Weights of a small transformer language model.
Size: 23 layers, width 128, 2 heads of 64, MLP 512 tanh GELU, vocabulary 1325, 4.87M parameters.
Architecture: learned positions, biases.
Training: a variant of Muon for these matrices, 254M tokens, 15516 steps.
Each number is 500 + 25 x the weight over the matrix's rms, rounded and kept within 0 to 999. Layers, rows and columns count from 0. Numbers have three digits each.

# layer 17 attention key, 128x128, rms 0.113, rows 52-94, columns 0-63
497484473529450480494500490524468477477512515464498463507528536502541440476496472543507479513473531480542488490477518526492527511479503529502508515458504465524531493492492470510520517481496467
450517527508518515478524504506556527546455475527489470508476497543509478497520496496493466512451499497499504511439515481492561472495520493505480551512484521504488502529494479504526511464444520
486534525498504486441533497493455517481532526525512523536522502497529474468495506500487505520554489455505506518530483487499494518510469516498508462476456505482524521509570481546459527507504499
500491464491485497506501493491474469521504498519554487522473501529488550482548543487515547478515475489504495478556526500493472480499550516496506519500489509557481472487490492481539527490486466
525509524552527514507481445476536485487496469498502510506516545498500498475523479502504550504517480499511499481477485477527487489533495504469470503503544466507508483522473474442529500477471493
535476534514473536534550532479425499499496506497537484510503489520496457469537457441562527474466472513508496541447487486511510523520557532521542491558469556516442484484502474556479483522461470
485503501540473539503534490518497498534470465508473500540457438463517442471477503487493478498493514529538494501515518489543507499459527517529462506508516535548587479460562514446469471501500550
468490524529528487549490493493523467519531543492507519536488495529507501498511493541571536503527433488487517497480516457526475513454525513487534481455494477514460488507482519450535500518495455
531551483510488480461492515463523503496518494526438506510483470516495494495539497480536482492494542555479533484512462461461528530510527472492509533485542471467520522496510508504491477477507410
494489514474435468488473487516530466514473503530505532475547448544455498505466540472520500476533478543504513496487510529505523564473477504494506501483485515501474453492511523475516527514489443
504483468483513485479474473476485522513448507499539528477502534474476470477514521538490527491505468508472545498549539459467504476549533534520537512487465514493491546485528479514511521523493494
499515475458454488524492468449534454509493526527503508483514528487497496527542491528533475500479474507444550507494502503521497520497498488468492493529530455477518495535525498510495532484522518
532454492484465486520461506510510509488507488492504529530474516491485507515464521489519451506493489471465501507502519527479486497517506475510522509494514481468510518497472512497507486484492505
507502475489505545489546457508509505496497491473527500493525487476520495481462498446497529533496490457529506547513508499554490482511479488504481487541527493479511509516508526453510488495482521
498490509489493511564512517464512521522491534456461505460506517498476488497512478533497477512478488487520515477531496447531470443502530515478537513516491463519522507467512456512541524519501470
477504524500451519491538521519504489536540483519534497497507497523556504509494483493481489545482511479548519528512496498495505508520548527535507536460509492504542489485480511508479524504487482
483492506516477456506462520517497510500490490510484459502480491549509491529500496516534510539503479504454495502517506496511489521513506519469542478510501470503534512488498499489552502556482487
459488514469558431473468504516511492518548497473488512546526460496536555506520519481482532476536481537515510550462500495499467496542513503507492519512502509524480455477545479511453489503508527
487526544550503554447517485465533474463480480471478476524509456482488485512521465525500499462482546519526511477467499471500480529474505515553512489471462541479483527502489533541478497512499482
506514519493523509486507487484520513528512471493503532516515512483490478512532523473516527523477496510526552484475508463469507502481447508496502511508515563457482485505506507526481495510477503
486449481499494508541471493500535447504478464466491498486499512484507505506499494459508500523512455482467510490483490518508512543514484506511490535480518518526528451511490514509514485512495512
479502506462500520523489525482488517485501498503527484541524481489520492504472536554485511500456504456504449537513491497472464482485521504504515455511500502514475516543479527499513481492487528
494484507528528563464470516496537525513490444511490503488519467544455525479497505501521501435478469514532456507522497461506494497524506511480488514534521516532524451493485499462514517527519532
490496505556485472522483467500472483494462513470501503496508491512481524506491511519526508472475503511462472542462480515495487472467454484522515502496497514504487444489498505478508513515519477
510446458505434433522507487500518485510504547507470489500487530511504484519504487509451522488507485547512529512488506515522510479484484540526502523522495469508516494520508466511493529473547547
449533500538531537531542495523502512513531502445507513501477524470489502502461499457486493484480503530488458445563534501475520500526504483455527543477497485484511522513480477498520500527538497
488515482550521470479483481507494472509503493493470562503487464496525532462525542497448508518491470504526465503487524504498482498488481458545498492505542504493512493533538519507507471512530479
513480502526488508468496484493445485472485490462481501507505524499488497454449487508496489530473508533531491540468499501500541519501515528512464519511520532531452500505527523486516517438513481
493502502480493513477500489474512483457463495506509490492506515529496553488533509517519484478511506514460531483451513523479514488462527544496502510525497551494529524522497463503511546500523503
536452513475434509516505455531524475445552518519503501502513534505525515474530508564490476474485503490474498501492465510545461464516467500512499529476488500446515518535436437464460512504505502
492541486495493475489516502464513515512468468503493449496501492494511514495506530526506506477491492528522506512517512500476553503507482482514527489502457526489488520485446518481542504504484547
493509496495455472496478495521507471482516498512504529527501511509515500497479479509552531478534517456498452523476510490501502500473481528514504495508514450482482469463530540459502519468524523
513514519474467473452459531539468525453504479508519497527463535496491502506497447502478527529493519523501484520466488490481522482485511517529475490526503513471496474504488467528445536546507475
468496494506478506478497488489498478504495546515521521525528497476482497494475529480521482513520466475512491463481482543491505544510501523498488512481482493532507554512486498488473489503497497
449529486507538510491484495545485511483513501476516480518493530514487505475533475466509464513460513535489492505511452489491483483525508518494517506514482511510522490494555510508496507486523484
531483479492503524510492504545506471515510496481466523482507549525495481481493532532450468526501545527518462512531465494543491505462522475491493495520512510457481495514486460537484499468527492
548457503466483500504531516532491526468499549520505477453482541487510506511521428522525521504508472468499482510579493510515527497484514533469536472481527490477460481484520489514478499480503482
493505477523486476487503482505492506498499519497525543439496473514514509526481518488537507511494462512475495471513497493492472530505543489482487525509525483535472484477487495534483526466490498
486516509514491489530531507472565526529548484460504504490461465519499488510521493493496472530538491503527507532512494480450524449472511495475506469490516560482499496484497493521517521517514519
535485531511511469493458479465500469494489513479475515528499485519493484497485500501499512521469520480489540519487520454532515505465507504464538495466514487480499500533535516462510440478510505
518499485532546529535526488498481464533533489485525478504512523473484490490505500476480509523511498524527493500502510464471531510512486510495480510516508526540486534493492461517529531483520515
498452491485435479547501493547553512494480554487499542464531487462515482496478499535497493545489534463555533487474510479505432478434504517427546501492482493502518526489512472541489473503519481
486479479513511495473530526490483469509492503501529478468499445495507504528485512445473488539509483478487453468496481504505481507455514515511475475466514461507451542530508503548492479515444473
# layer 17 attention query, 128x128, rms 0.109, rows 53-95, columns 0-63
492486504481496476515493470463478518527518499494513484471467462540539519525520495505515544444488510511520504478506503547455506485503520537472482574501531507524495536497499532496529488499468491
506528528504482533483486503513454497516470522482469530506475467502457463474504511538458502533526533541460488494495490487468479508515466527524533492480479501496478491440547524491490465505426485
498484515520442539505538470449535492498545511476522468474504512502497477488535522489493512470486477460484493494505439444478489485482521492496516477514502479543540482503532513532518521473494528
510479502514502511488481467544497461476506528506491483552550497530478535455500484464506505473539475488544508496493496512483501499495521508447493477498513471454550507540494508474523456526482502
501494505479434530500482537491484517538525469447499505529553495508479479467526486519455537480494500518431527485469462475500409519518524529482551521513492497516469547552518499508525524523520489
572514493485479465496522505538492471496449503466487467505513505524505512509509501498502468512480532497508511485539439505528465473483487566452497471512471493530502494545523489512563470513503526
507504498509538505470489523523485486518526537504480448537537526530533445519489447504546518475480511467564542477472565494518507508515536498513557464484494514508458513497506488442496503508516494
511514493490497529476525582499515469464515504512467548504478464508531557521457491464521492509521507530473514483498496489514494474496489457479512512526500549508519560481510473505500494524508502
520482547506512499443486473441478519507473514477482521476509429500504485469525513472538450466476506489526545481478468494521521538495485552473498543495501529475512484485484522452480527527473479
471500490470524511510491507515526507521489556513506474490472508499458507497494470496499539461497483522519468531513489478492490499504504529533498491496542477494436491515528528553468484533539524
493526500518506528510486494475499508508488503524521477504500498457480527492461506520548458545521462533497525489499495466448524486501550499494453506497526481473512524522511498499491539476498534
530476522523540511521516520512495526542506463503451506514478510506480496525488495520500468500476535478514543508511492464508517530556482460503505502496463512506522522497491492509493455498487508
541484470510480510521520473504527500523485480507545480492487490487473448473472500506488513551480484460536448503543495506543537446520471502478520505474519519487502446526522503509468500526512516
501517501451490435535549524510474485550493526468476499460473504494482482474503477510525501469494525490590488513507514468532474458495502476451529496493490497446514513498554515513513489481507515
485539457465506510508470509505499481536532508478548493478513492545490504434518495508516519502464473507528502494471504498513571510504496490485511515470495509524471496453470468513482517537530525
508499545480467559519510500548478485525498505482471462441478466506479547514486522504535511499528499499493506506479493488504528469505502501497515492490493508486505514494482533480519501515481498
488528473496497469482502493539481508520502488491529520496548441468498497519515543452519492495536494483491481514475449514488497515477534504509468533491484550505447526498523507487518492472484464
463492478503512523506481523459477480497540478480471475522491483529480493475513490505501490488475481533525538461495474469499509524490510561556499459474461512475477494522493540499517517512467497
510497467475493464512521499459499507500462508499521531508510492554512496472516498492504497527461496496524492490501499508518497502496476483556467508483501528455515504486512483510504492513487477
505483506508502491501515498513520497524484487493502512480492504477513521491492483420484473513465492479494489485490477516491471536528513475515473536514541506554531494494503526497547490496466550
489487534494503542528509499504455511522502479514523508533520492489521475528491490528505532501505485501492473521516489539471435482507533511532524482506507516509462521530502516504492496494497505
528493500541525502431524503503514516506483451493538477489482494512501520485464526505499483457485461517497475487499484504538481480525485468509531534514489512462475476500484503490521522504493556
503486494568485471487513514478514464499465490493495495518494513502479529502521484525464505463500484469500480520518508502510508510485500529516511500473487489486489475484529484523504479517482543
515519488494498473502495484478528492472477516522483491473502470453544485466514489502491496537489534483519491496478498476487494508466549520524515520475511481507500523486528483573536478514524536
506522505526518499498494502508524520511489510478484491475513531482487534509472498461546514466499486517485512495530519534496520444556485490507477538510535493473450494507471469465524480550481543
557525492531529460504511525503508499511507492501481528506497506501503497453498509487499488498532517501482474525494519515468524466507519511489523466498480473520461484534536518511476496514508469
555510541541513463480516455481461461454499482489514510536500522477460521486486486553519479507468499532497489511451496501463463506516498505461467472469522478531471465517516528536500496474472538
484505518499464455456483515453498477497480477569493491507489504501503519536551511484533499491486529533474516500493519493488553485479529521483487523512507577480483460508486495519532502493510495
484474539511494487513525507474495521484519496512497498513489537419512480493509479529489450511486575495510491514466485498594484499475499466520485490463478479467515510477510515449474493521536480
490510490454484470512505496510491526478468508494478468534464488503524490525511512519484475482486488530484491505507490486487502498487493478503490499499476501517487504519493524490494525528483522
483524540521557536533487487517547465520528508482505503484505497485496528483458505500476525524518510486510458442441541485481508521511476497500500487529476491462491500501546574487481501468524517
508510501464513461496473500496477494491505483517509419513470556551467495530510432536454515534511504552459510523495469492462502485492475529549497508487469510446441506524500481486471488521527479
496484536529497511475501456542507536475471544498479557479541549493520526470484499458496536504536485541527514486476463512493504515514490501489523550505516494535524519510522485487475494504505494
474516465521497484464511495518506462490528478528482482517489519502460499511511495506508507515525508480474478521537505472458485515514519502497465520481473506517489513518513523502488528485512526
512508484461491482547487526511463523477531502512489493465531525471563502500503483537512508523507533463498485528537498499534521547488473457475512462498507464502462507462528519524500467500526487
539476503449488518520543507509469459478499506503545486479520530509508501515472422505514509511484489489499453484538515496509483450499583548497491461509492494517494512501494496514488509523515479
530498491485483505517513520458494502482468525494484520456506536493464474483506508493501507480490531516474491471510485482514516539530512490485481510521488494533513513519516432500481523516509507
493508494474517479548514492475534507507516496467551469464470500516518514485526497513493468505515516468517525518494516533464522456482486540500500517489512524495487554501497526476455471503509558
528479510536522470522516494443494530471486474510502476537495486489528498495483492480522459509467477479497501501466496485528510505483499510489527517511484513527492511478523494454488464456448478
533514495517530516495477490475505497463498508465521473522505527498474518483505532510493505521474490525526467521532484456466543486507497482497500512491513507527480480474461494496535518475514525
493410503456464464538487528506523537535541503483456512489520539492495494512479520462506504522497477471555557534488520512531460527462491545469527503526506468497496484459539463540509481475491496
459497492494541490461458530498479501536475491530473527511507477500490470493490498492542493533489514539514460474526518540472525511505478534512528478493497467519508544511464492502484496518506465
470494486425508489535471528507539500513484475533478508490505489530512479511496468498503449507508472488496527532511474509511476517522520456504502478534510481504492541494489505520526500544496517
# layer 17 attention value, 128x128, rms 0.135, rows 0-63, columns 0-63
448507520449475497423504488518512450483457546445507488511497476460538512484505487503513524509527451524504482493532488502500495491538508399459523504507489557550454481516500486494550465527494530
509528429533493490514504511524520503502483534522525508502511453484526513564508497528523486478476510501553489464505535509506548552525535502467491456541527473516509487526535502506463481500493521
464503474540518486499527477516516522515497468428522505524460490517538543519455479478532481536498500490490552507509502508502450475498508552483469524513470487483525510547494505513466523486514460
412535510513502489529505488460473477514492577509466499518476515533519483524520515506499483517552520513564475487484421467530472488500517562493515463516498479486496471450490500480500452469501520
561459513525495547488505522478582498504486515530466426517483489537522473535513470444555499483483481467503430493530548481530472450506496487527445524436509511500475482501510468513495518461570445
542514537460521512480467531544513540481463493488477514489496499494490430515444540464523530524489507504505475497489483477530518513480497543521455511502538512498516495504531478507524538503518495
461524467531507495516518542519497525458518549499457547486476530516455492490510478479492514518500482484474503539502538513520487516497474514545525499505531522493484489459503470485493532510488563
535537550469483459512506551442529499525551474510471494476535522466517475475530506488519553511480494545485430529496530539560420465534497453453523502497469567465521513503479497487502492502482526
456515455492555477545520434502464510490513486501489567526459467467490474462502535500490508489503515553529453529515534525539506479488484510494482481523541532499486473493402517516425497512522478
462550450536515465511462516508473463540503451500484572508517513495508498508480503524511501451502516475521529545491449483516499492494527504474485528442469519515492524503498482466452506530485523
493491512494510561528506485533530531502478487533498518506528469503526514462496516494491554528530475522474505523538493521469490463418474531515484491479476485434489469461512512540511518440465528
562506496483522499526535595512542530513455526476503558514459510483498481508565483499499502481560520531541496474480506448458481498527453538452488450487502484501473487487507496519454502470413538
445525546495495479474486510469547534482551457478551473521459463488582437496468476582488504493472469490484476467506517464504525549506510489533520473486520471511526476453475402498501569456523514
521493517498530475476491530523487499560508536511481481491502477480485511410492446485474508488512484542506491546491512533505562509488502547479454489533500473468504482503483544491503545525530501
513503526444542517469518491503514512562493504482477469432479422465519489466507487505495519458531461459505519479503533501486500511486477498526505491555499497469543472453424488491467477496506508
553505509548470485526457583521499505473462509459548514522474471488495487508471546514508465508511461571451537440492510485517441495509463535491514505474499522528560494499460449482484463508496486
502486550492551512518457474484466522513475501511525504510469508492510463528471519501547521474476500506497478504526541536502462471517515502492464496489494558540547456503531547506521481526562448
498453439437489470512562492482537466475509566474504556526502497493511513497491512471511471501514544557501453454430498497461493505501525468513503536513508477495474510452527521444517555512542509
451546466520524498501523527531528494464473514503511479438506537452519503450509535520522520457477417472507440483516471513485499500470531462544469502494484501485507510552437544487502446438488534
493474462530474466493548504530537465467478476500485536502511485545464472536485518462472524514496508482519519495510535515545514478515477597480526487511480485510517516523522520459481501473523542
531489512464487454396466482509519506528477494477494516500560531520515431478516488453455542540436512479498523449485487525485476480530475472482535453595526455511483503498479569513537471519528513
570525532506510483522526505503549511512520520476431483537509480505487482567472479501464506480531425525501413511561460534474554502473484483485492471577473510581497444514457462544508532442499466
512546563442489496502491536479503493527489477510512539533476502514456504486531493503490470499493495463488449474467510462552502505509443548527495543531466463507515471522472552547497496513506484
444529541520515480473462534475565501473511468497513473529538480514420529528448499530549527524480493475524518509518538514515493449481526458425448482523521507492487520410483481537462488541508511
525457515514479499499490502517494485552486491487515501452480519472494464493510451533545520513538527519516508502519515561465537531496510443481516518517541504474563486436461480495433522471442440
498499487490485526526415511507476473560503498503516526508480454457572490512515549558450498489496469541458545457497498480509509479509446505526497500500504513477463525518527494458523474506523498
494536478526471530494460455502505515509480525492564566496442479592504517472488429490447512481536547485457500515484492462515450515497536478441504508518443511499531482478504530528518456486545506
482521508472511457551481507500504500453505489511585514485471449488532433482583504475514516556501488490478475524538507487451488578537472513467497518533492527545535515497514547495473505521486464
506509491517515534529529491472516508455509512435463474494500510502514423508466529524531526497527513527472527515497462482503511479439511491495550494487492506503553498481527515548524574455450509
461530462486443513512477516519537559531506474480518480465547498520511517474469485558487495504493463481507456510497463504501489532491519558504537498543549551493481524497495503516494481529494503
527512472530512453517477488488495502462477464477474504481514397486522509528524504515530545449483567495561479493489511527518519498493499483527528536535516492512493460502487496486446483531472544
505529486497458478525553534434493490508444494508509495467532464457516470502499491542537540529500510472530489513484437468477522460522501504515473477507479558461489439467509459461510510498521490
495473477516538481509515513525491510502487522517502425516478509505537467508534522486472484493517501488500564523511510460486511552538493529488476477474501440481508440561466479509553526510477501
489479492471487500534480468489509513487488515523540533501501462510454502500489505430547472465540497517511494524560427528536506488492510540540523526428538458500552497496471555537543481523483543
517533487512526515487474518483479468522480472512470558551518539541498505549459449445479497541496482496463478547471531478498469521512523446507504463488476512483550501496482498479534515483479536
496478479461503519469508512508516539568468543531512494572488525484462439481509470481514500533505479462468513513506515550524484491460498500475489476516537489522447563456495455515482506452522509
476440527541484457553515496486541496552479543515479486507504504476499504458492497511486494465514525503450489540498496427525503488542509497496488467550512499483508509531524534463461509497523496
474482450493527520427493513461477494529482495524522506508484483483505502453521470522551558469473532499470514445468519556512550552491503458457518511470436477518483508514497459513508504493493516
492517480483543521525449488464466496492521538511491513498503517481537553529466484540465522498530486475454492533447486483476504514506507558482441517547502508538483463462529488453497478513458498
491492507484515479512515546480474513499463453463523506485512512562468493492432501490519529535506498496457512482517476465487519442516488486482509517468491483486494508473531521478551525532518500
473488510515522551532499526494538494457435508538511511513498570478513545505445500476533481521477495504488491526515492486525525521506540533542526514530506490501528477476521474488458473498526503
501462475467547460528507505475450573478483509490476474497539549507486504461464532495530475514522505551507508420486551490505516506525532571502460536520433550469509497513469478448548509457511522
491500450504530532453465505484501546478544550527480466498516491505532465455468501427515486507503469528512491528477533549487526507547540525522477430483532488482453446515533468488562528504483511
487438515460496505477532483529540493479484472512478495539516539520540520528516443508462489450526478452496487520488468477454514485501498510536463489487492536501498468516470503521513532525470420
506482507521491479493524541528542479491490496504503498496498504493487509429490520544502438506525447502508446557479513470458517536492476490514534497505535533544530512496509451501520492489498498
485477539542498489497510526465510477502549496520476493520490556513501515478514490523510504470468495542517520512509475532505481498521509527480428504485515461565429521439577512526484556454492536
481495453492519611531507455532501500498544480479489525501535521519490500516489499509487466515536528543503460503462522480446539477495513502483499484512502499455545504489532508477481485488501441
496482506516528475489441572516463507465536511470491511453488447507501544495492525522524470474520506527517515508503486486515474512486487496479503480507492523498485526494493508545518511491490523
529485524521520517522471506485507527501498576492514500506441528519472447482513501523531466433469506485517473562469514507445501520459425532507539501490542496504515553477498541431485525527473523
450475428479481518502526527517544474528529475477511452501491476480477438499433527510538531471526486466449532537490486470501512491459505510529448539509489521533521502471470538541493516510447498
495501533497490500482464499517522454505474520490549504503537591494566468498468486446532525503546514545490494495526538453459504474487469512506466488531490470539498485554498459511450477503498492
456499506518487482556486502507510524488492516470449485460546488480516541463479495530493503461491525454492488502492559505499508514521466549480491473496542483566487534561487481538468515498532470
508539476502519499438530554504536491486491544446489466519508519568474522526539544516513498537507515480502549516517505523504479479506526514503465477492534520496472482530502545427460514552502504
452469510526504446476489461496516492496513482573512522449495483497489483521505535543500462539516521516489491522490495452483503488524525539475530493514514487492462480506459463523486508528509526
460515489552452523518516522515493545511455509473518501511494503570514544482496477462493467522489503504492490533527503472522518544476509506449514507538456531483499512482481523478498475545448505
470503560543503487494510489542472511504462512534499525492460449519520548481481487491488489519530446494515487452466491551484474452523542473499511519467514510511479512498516499514473527471540508
504473479501501531547471535528452510511515485488532480455483515510479478476534503457514479540510506520479476478484477477485497496506459547486483462497534480519483500532464497447528506490541483
470483534536505518471551483464466520444467490526472505432537487530525479527455463500459495531547479579529506508501534484538465532491495508551484515476527552499480488503476506520520475519491503
466409485491514472478536506438504484525495489470487530536451508511507529490528527499513455503452481482471511504511476519522494473491519534452481514534528499490529475500468457495521458549540477
519559541509495512503550479533454517504494511514535472507519507496492500506488522481504496414535527533528507487471494524543512495504467489473438422564500486447502540518512460518509493520555493
538520500529540486439518491518474483492468544483537491501528456539502509532506535465511510524462542468510483537467506433542467473510453493507502507498533489514511529480490488528568530512530489
482499532472535485492503531485494482491518463509514428530546500458483543526508493514519486543465505481544488526527464483488463518492517517490544507481530496482546469521514520524505480521514502
574482507481518494554530489482465509474494549503506514508557509547574506483495507491491486505514467483498493515476512486501518479507499535455470532439522475471513496462472495492500514507500485
491462549541497517504487477493523500552535515529452539514531469514509478540517485476470555490462446464489508473474459494481529483534489480562519491472485484528521539526470520509447530561509526
# layer 17 attention output (transposed), 128x128, rms 0.113, rows 0-63, columns 0-63
492485541479486432485470564478526492476503484534522519509522493567480493529449510485518475475479467491491532505521518487486492476512498492499471541510514506543586492507511453535539526503518504
550494432476508514532460501470472483516477481524550550517521540534477495468502484456492481482487501547520493510448559479468523493468485496560502489453464509531491458451462545544464491487537447
522482476485506496529500517499511489523495492524490530480496466486438490489493463525479516507521475465500533531484475465471469522505549465517465532517487485492470462513513580496496538504512513
520527540534527485500497557511584485510510486485474526498454463442546486540449526494546502505563474507532485503505494529524497481435482501480498489502468471536471531452538531476527505461544465
510543515477484511457510541509482445461484477526482488515478530520482497539485536496485543595510530490482516500497513546492503541519469459499521527532514512448480507509485521516547504509492500
523439499512491508459531517487482486467476478530472463489508481526569512506491553505505506473488501499527446488513521527502510534511499456498488451488508519468542479461445535504478523503515500
512490466516486475524489514492481472523473516556540452506484524470451418526521487507533463492486524471484480488501508514514480474449536487485493471511437533543534488494454557477510509497528522
485504506468508534496474494500500509462476535540523508461514549429514528487509462463543503547482454437490542538535493508475512476493511482540510488531549530479507522509473470496517533444509489
483511505543492543526515547510519515457488477529480507504533496485526500479502508532521530483544445490437526500484465550546480496464565471500443458497512504517507509459457510477454436459479512
521500485558537487500493497524472468538533534492546554534472479456466527496487519510468489494515462481469500472496481463496498478503527494481472476509502512489513467503491502524535556519495492
510499545509530503489540489557487537502464512514521495489507495492516520518475538530510423536510521474561493491507436465545464510481505468459464492537457516521520492516475478506467462510502494
534508481498538512477435448517526508424532463486544491463517535476492487505479529485483523487450525509487487503434516494590521441497502504504521485503522503486490534463453511493515551485476502
529447520535482502486455513564516524542491500492542523489498444560476476470460452530509533490553515500527467509496478466426472494460470492493442507485447507520477505531466501534555533506494487
489474525497498474464516490491491503449480562504521515516505507511446538491475509491513510511520495505571505496533464438544492456524491476528489498496495462558435558467504542458444469462489506
495494445477464496509526539515535504497513428515489496521522534508489506558488507415530567507529531471476523490521482487469463471522522524435496471487481433510520540507489493487475445503493523
512502487441535535507490512498467479525568472505538486527456520509511493489519561482538522480481487426428486537501490531511507488553522493506566528514492494505515472476512512482486496506458512
519497525568481489497537513467487496485518549501471505502529522539502510501546524470505513472502467495485506475519518487458506474490499504482510497510522484454501512494489502475495527467535501
489516569456515481480503537510506469500547515488507471543511439466507484487456430539454494509493474483528492547516504450569505525464515487550471464513511468560503498517453508476481489535533476
512505502488471499462491511478535486489498475491511503493509496514504539488463536481523486507529547527553546513526486473442557473483524511487483454488503552558569493532472443496500499502515491
491510566474513462552475491457559491491492510524519528484504510522506511515489519497510506464496491496543486484482482532481511544501489495501537500508492466476499451494490519497468524516527476
480506468477539448471477506479524452504465517501481573514516489472537523552498490583477455506477498453525471492469527477487525505460482526497478492468476503445519567460450486469486491494435488
504554443465440510475536542513578480456465432521555462495444507476509557499494479472555475471472536466485475507466488545505514493539502460471456441514512522487493494476495504547499530481559546
540475506540461496499531519504472494513554490545487491513506461475545477519515523475543470531478483445522483497480545491506497545509499510482480456561495499491465489480436487498489518429470512
528530497487509524495469518518499462489515501483488520487451530535510508449488538474509528482509449434517486521553475493464518477481514485452526511534449528465511518512529484556536509507476475
498496517523518520492517481520527502452552459449587467439533484468497466515520498472496431478513485482466517509495501521477477466524559493506503494553471532482490535512508546511490444453495538
494523489504502513543456505481499504493450502493498512538536492455486501483477532491541533504512482536427506531488535509504467466539450504522486496450479532544536450501481476508505466502466502
504530489480499509511471485504510523466481496538432500508599482511472446536514501489518474473473518514474514474465500537479503492544485468481462461540525515495441492497537508469503492500513474
529489525512554510499532511459449520484524487582506499453468514476463511526474475494500496495507487472466494490475526479507564476472566453501488489513479482503508527487543464474496472516520529
500486510496504479492462485496504535554533549460523449472490555474507524506502485527546479469508481477484496540528510538506520492516472513467542484460459496534502482516545504500460527505540541
492528485446527535511488522475471538564505506487484482502547516522473552511496491532527492491446503466557487467504504458470525466480519497455505514479508517543497480481458530504469437500531463
497520498497527452544548475510487453507543493430530499523519577553472465501498503524547507463514509505505522491465450457534485502518531522533479455433495476461518517458454453506568510423505505
497504490495511511492472488501471453503485467511503511534478535491476501480484512508547517468530481493565499482500541476456479501506544493485532535502554523457478544505455485562504517539540489
559514519480541467481515470534525485504491447523506486499532513526487489461494514505448498460525486528471462492502545527529545482493501467533540525469456492509485531501510494438487480480464518
523472545473534500519528481484492506507481503492545522502469523490505514508496531446517473506507455523509526489450478492504478489447503514515473438477522475484482476529474550517459482532494550
475446531511521459518492452510439489527511476503502521484517508460573461476443464469563471484448501534443507528468458485523546494546471488469493533548459545469462532491534463535533493458523515
477495515500481488485411499529510523419509515505497564468485565522544467507462542531482503498477534447491497462521525521505472538487528484451433518474500460483515494506481529475488561527528503
536522516440479500487486491492509462486497539532451534476511501484506488497470527458512502495528485550534483520501534412520487517495498510545488491533535550558448490479492515485485535492459537
503488466446507473546514497550498540494497501505469530547471472527472499571483475467510523515457464501462517509494481515471481520486477463518480457526465505507564557520502505503503541470557512
475491507511484507517500489483510543429491482473520465514508486498569459493456502528509462546499518471494511473466495487505474497534474472515517476498532558516498563536528579490512471452521530
481513502497525461502506491515517457546485469501520517532519520534492501515539472459503480513512478482483493520498510500493469520515517529419459583529537526477418497546486467491482509466510511
439499486545471518524518505534461523486470500549521532505479511531477444502506489532498525511489490543559551462455494508530571510484489504506514477505531527504485448483493473524494444459494501
461471553536530488532497478513544483462492484513504463522434536509462513481515465508504529486463513500485454498591506486527465472509501488463548492469539547554512543519522483438499478469512518
516497493463525459465531472518423548508502514474467484510507497489488542497453513524459459508467484500449511508505526502486487481470513516511489507441505485560502531496474467460503475491502526
501526521539527436497496507527500510428447521496477451537460486542503531501487534465525503496537515512508509512461502516502555529489480520464524490513467519487461499506490535509490564522472488
544535485479458484525499492494514547488487514464514485533471513469489518509582488493494535514469459496555510519504477506510510483510527511560460507492475499548488481427496500514534514525508476
506539458483493456475508499554527525495505519509524484528482487507542477508488450497477466535505501509550478472569496512552501489493503451511512534465478564473439428550497534523505520517481498
488479515528489484517507526491461524492484437460502458496496485491530480511535460458481480476465536515506481567475443531441484542519489524525489495516496530532432466478522488490532436447492522
500453492469477527498500504489509507513498516526519480530507510480556437499491524510470513473532499533477487506494496495497462459462510521496522483472508498502510549553524491497522549546459492
530525472560490527496490520469488478524527441527466516490471498485505577504462454479480512555470524491459514507456480526532429468508495537527544484497535461548526441524461505473444499451487470
527488550530476474550516517446562562510462509495525498520492504478514499495499469465446515527473520522456463489507526523470527494511501477469458432499523504490519506562519520527542554536465516
488522503501454486528482495482491492492480495511506506504477478482512504481497446494459488541537494522467517443477485511489561494513572546503482542455513486488472567479514492511482513500524411
493556484515482530520491441483558474505466545513482469467515489509494513499496482460466501492486482509466534490495454512452444532488508492473571438461512497510479478409508543539538488499522487
499520510531447512532502494535471438512436491512453483471488510518521480481499501497518464508474461493477480495454478498517541511457553493523530513451540507540514501520489544496527532515435469
515511497478538540522479484493567494534512517470460478525487512538496474556543493508513528514554481512493501474485511460531495472464501471521521486515486534527482504491497486463497500489449514
537481483465533481484503546527499501495473467496506488450581476482499529498522535478557459539442440487481492482462475469493516467542513485486529512511512471531425492507474513515503503507519488
432474462454580522532505525470459506484484465484554470519537550511501499538453515539503504520499438521527505517534496532488458540492499536445536446539476479531452534489511515563530505518485499
511442511499502542557489514496530513495462509501525527488483465515541504515531489540500522512459509493515491536507505532524503507512491508522465542527483523510477499509442505475463530468474544
495477544497521500446476487520503504523459452531475460576492544487495504477500509503532525490507505534492524477524491497570498455505558503528507487514511462493530450523486479498491481517445506
536478483477475542481490487488523516529469519504469531506506507538489530505456503494494515479469496495471539477483490463459446522505477491550477499540528537434508518512546562547520477489524512
481518403463451490445490524519493525489516516526505439503506545483488516463484537546500513447517477529487516559540511473472503511569539504552525479558492518462504512485544474458439521500502453
518480548509508519517525495485470456497515430543450528499477518514521498469477502479521539482492466497522482479500443487500516442537469533474513538530524529475524505506478517440519514450537494
558528521522484487515492520499525506480460514460485514533468515496480497504443501486479491533485535475539514492507507505487508512468556502576522495489480508482461523487494450500472486520499509
519472531496533492497528507513483485498473518472479499489458501451500511536510500504563484495558549489518491547490545562522484478482479476464492526495490464466464496504502525496513524511478493
525550499518525504458541466517503494493511455521527548502511484477527497520513491446527520487492475510480488522496510399525486503444501494440545494505487531522486494508507527520517510524481504